Weights of a small GPT-style language model, trained from scratch on English Wikipedia.
Size: 23 layers, width 192, 3 heads of 64, MLP 512 SwiGLU, vocabulary 4770, 12.2M parameters.
Architecture: untied embeddings, normalized queries and keys.
Training: a variant of SOAP for these matrices, 204M tokens, 3119 steps.
Each number is 500 + 25 x the weight over the matrix's rms, rounded and kept within 0 to 999. Layers, rows and columns count from 0. Numbers have three digits each.

# layer 7 attention key, 192x192, rms 0.159, rows 190-191, columns 0-95
472531491517490499456484499483490509511476488477530493475486514534525524497488501526485466514531531473483508556541533500539505489529446519468463513506513540505485532475494517489499472518517514546501511480503525512474450458533461491487454489494472543498486482472470504500482494528482490487
504464503529501492497506500471523520493559482565493486533500507474486453488522446501509524473508518512511498443504511513485494453501538531468486467478469491552490534479474515453547471472505459464538480506526501502485492484489455516518486521512496468491503499539504481470484514496482472477
# layer 7 attention query, 192x192, rms 0.169, rows 191, columns 0-95
534537509532490483453491508457492495503444524488502474526560496475446473524548488472513509491522459527461466502515557468502504499470520522519478498481485522550502477489531450513502534508451519481503544540499499471499495512521486463505513543491527483483563499481460488487520548505467472488
# layer 7 attention value, 192x192, rms 0.151, rows 128-140, columns 0-95
492510511510507509478524503481500459537477498495478468494486519497506486492502537498499498482489509458477500512471502515499493482512487547522498517524508452501516496478466480481532515487494480486498496490506513509525503491507494482494494487523475490501528518461478509494507501486533507484
478504513559496520466510516502492500479530504494489496488506520511491538496523504466516469507487490515523460534503474508498454504497523495482501427478513464503487478503461509495500518521502536468489520506511488514532521481512539465479543524441476545538468516501484498512517507463498539533
459497524471511481536519533510487505498525491482523439498498486517511474506530494521527456457509484489519488462492524474473499492522478486514482505503502518493517481509471473481500480499491496496491509504534508518510491460481533510468498500519491508503506481497481520515525515505505498534
485496520478500509533494524485526499521535495511530510447499505514529474489519510507502459486519498496461504488501514505491501530472501502486536493534528491472482528507489502486513483473530468509498464544485509496509517497564542470528501489530516507514491492530506519478501480517473497487
496493493532513488502514527489507500530508500501496489488526548467508473496484475494482498519517474479495499476508487500491504514487498480524493518502521517519496503537450475530475496541514519523487497490469503502499507533506505482500504518509469482478493513490482510487508521474523485518
492485462520547493500488517510505522471474548493478511487484484497524510499482490540492524469514536516515504467494514514499525482486489473520530517542487480483495517520481516504488498520509461498512482514481493480490484496484484515488500485495473507491536506518508500507504500478520529537
493521542475482485506531500508481521502510505483505464492485521549533487465517515539518522485485485538521501510509495518475497497463492495509514501498482470517529494514518513507478467482516489526468529518540524522488491502495486471515526490511515491521532526500500527497481478503517520507
467507508501526528512477507481525483513496481501510547462500480485506503460493492464478501520523505493478502482520510476475516512480458517479516501466471503501521499487480480510478518511491505500495489524509522496499505532525523505455466490501511466462544515521496518518508458497466491525
503510493501531536466505460488531471461452467518495485476525512485506482463464462517508523510466484547522477533506495458522519529482479510470491524473565479489519486497486524546526512530483528496511508489499483495504510488488518463426545497512473474523557442526502488539505472508474483520
511517508515511484475499506518509493535507501461483508526472505482473503480486500497535559510526507499513493498501512510486469488514505481478486480522450527474493510469495512512481503502473471484525503500472533516535518507474503505545476515508490492529504517490498493487509499521503495496
525542537521484468480514470500509495468469508538475480549515505518494569505490492518488519496464488489567495519531483498515514486507518491454494506519497463521459497491510498526476477486478518476542475502490477522498513557506497470478536504488527514533510494467521538463488500508494467506
513521478482478492528477484495474462508502514500511523492491506517521526510505525477527516550464493530487484454513477516556522522470510480483524517507482509489500504496503490501504492466516510491504459470512490512485524477483538477489491508504479518475512509500509473505506500512523539532
478529478490507505522523484502468516489490487486488515521495513499493544501506501477437486492545465494514489509492502512521497523506481490516509533526498522507514511512495497472494504505502498483484481510493521477489456496476502502495504480521495515483492522508516520465470500490511484485
# layer 7 attention output (transposed), 192x192, rms 0.133, rows 128-140, columns 0-95
470512474483495500498487519505536517505491513503505481513501500536468538498513490502476466497510482539501481544480527491485489515504526523544501522520507522486497517517526502516521502479497478506504474463508463508531493489519464501504508500499532504506502490501495486518504509518506474539
551453445458464515521500520512542537477520522512501467457518508471491523474499472512496499480487512483476509504478446528490528533497531495553452517489481531491476494464510500531503525538477545522485500494512508461469465503473477538503503500543494533522502548486516500496512483539512468429
500502466524492490482523482472514494536473519514484501521522483474451522511493476493510492550467490459450455494504496505508507531478458471461467518528497515527491499483526498500508474513463480528512494470506524509461481533486479517525477535488485560449484469492473506494546495489496483483
500479494532505491491530491510486500535493494478505476454466471520505518478505468499537466486557475516507534471503498460466504507520500494525478504514492465496489504460513497518460492502471506480475552494508497518495482537456520483556529521464469485494505509548531496477526520514502495488
499497535499483485522539496532506490476518510527486490498501467497479458502494515505510487534493516497515514517480530517522496517476481531449499459513531491486448473530539497487540503529502517489496505485492439495515495496541506514495521476501485543502514493538486493512479465497505485541
500515533534469489478489536510501483481464452501502520491458480501494548510522521455522487485462517511501489488532488497497477497512527470514483500501497475460503513488546492537524503536520498497520516494495485486471491502509459527501518508501551471507527536499502488516504496489482510518
462455504523519464509510558478503531522451445488497480495477462469489488522521506514534487517511523468470473490504562511455518517467507515511489513553509529509503486508489517515518508504480495491550513529524503503508524508474492531473479518487500511472516481501488484484504544463481465463
470500547516488484491552506534484508549479509500484489527474517517486491502508481486503484490514497501481514527502491500526486480478484533523515491515512481514544523495512469510506528497508515498482505486485494473538486522533501464523539560531490500531492519519506494493491542493468505533
510508516479483459563542496538458536475461487464530509498459524498490422508541516503456546487488543496496496536534519534483477495519489553517472470481428498486484542499454470519481500556536493471510476495474493505499503501525484491517477500506512501484487453499486492478525502518440522503
490524518514474523484500516518475513484514476489504489501524539492550517474474501487473474492451462504517511527531511533457487462478527521518475479507499498502522541536511524454499536516524514532504455496567473453514500484513488489485507495508510499526504537471508544489498475530509514443
498463480466536515541488503483497546503522483485481523474506532490553455491488531499510478489485489468515480499520467523501490511509478486538517473487460501493490528471483527472502501517522528514474477486501432471474482457494525522492463499506559495506515505526513505518491501500505489511
514511526481533477497480478521456502499470477512523520452489525507516519489490495530508522450491509429520519512519425457523490507519489503527520501492458481499502519490520505535482502526486500498526487512487482494535473514490498503497470452521517519540482510470542472491515503424460446475
507494491483473500484500458501492506547525540475470520505476511501514499530478472502500492535478502541466497491516486494484480511499519529495515464494472494518474491456504480511498520477495499512520511488504498493471453473511526474527521523506498498476508505532509454498485489522461517527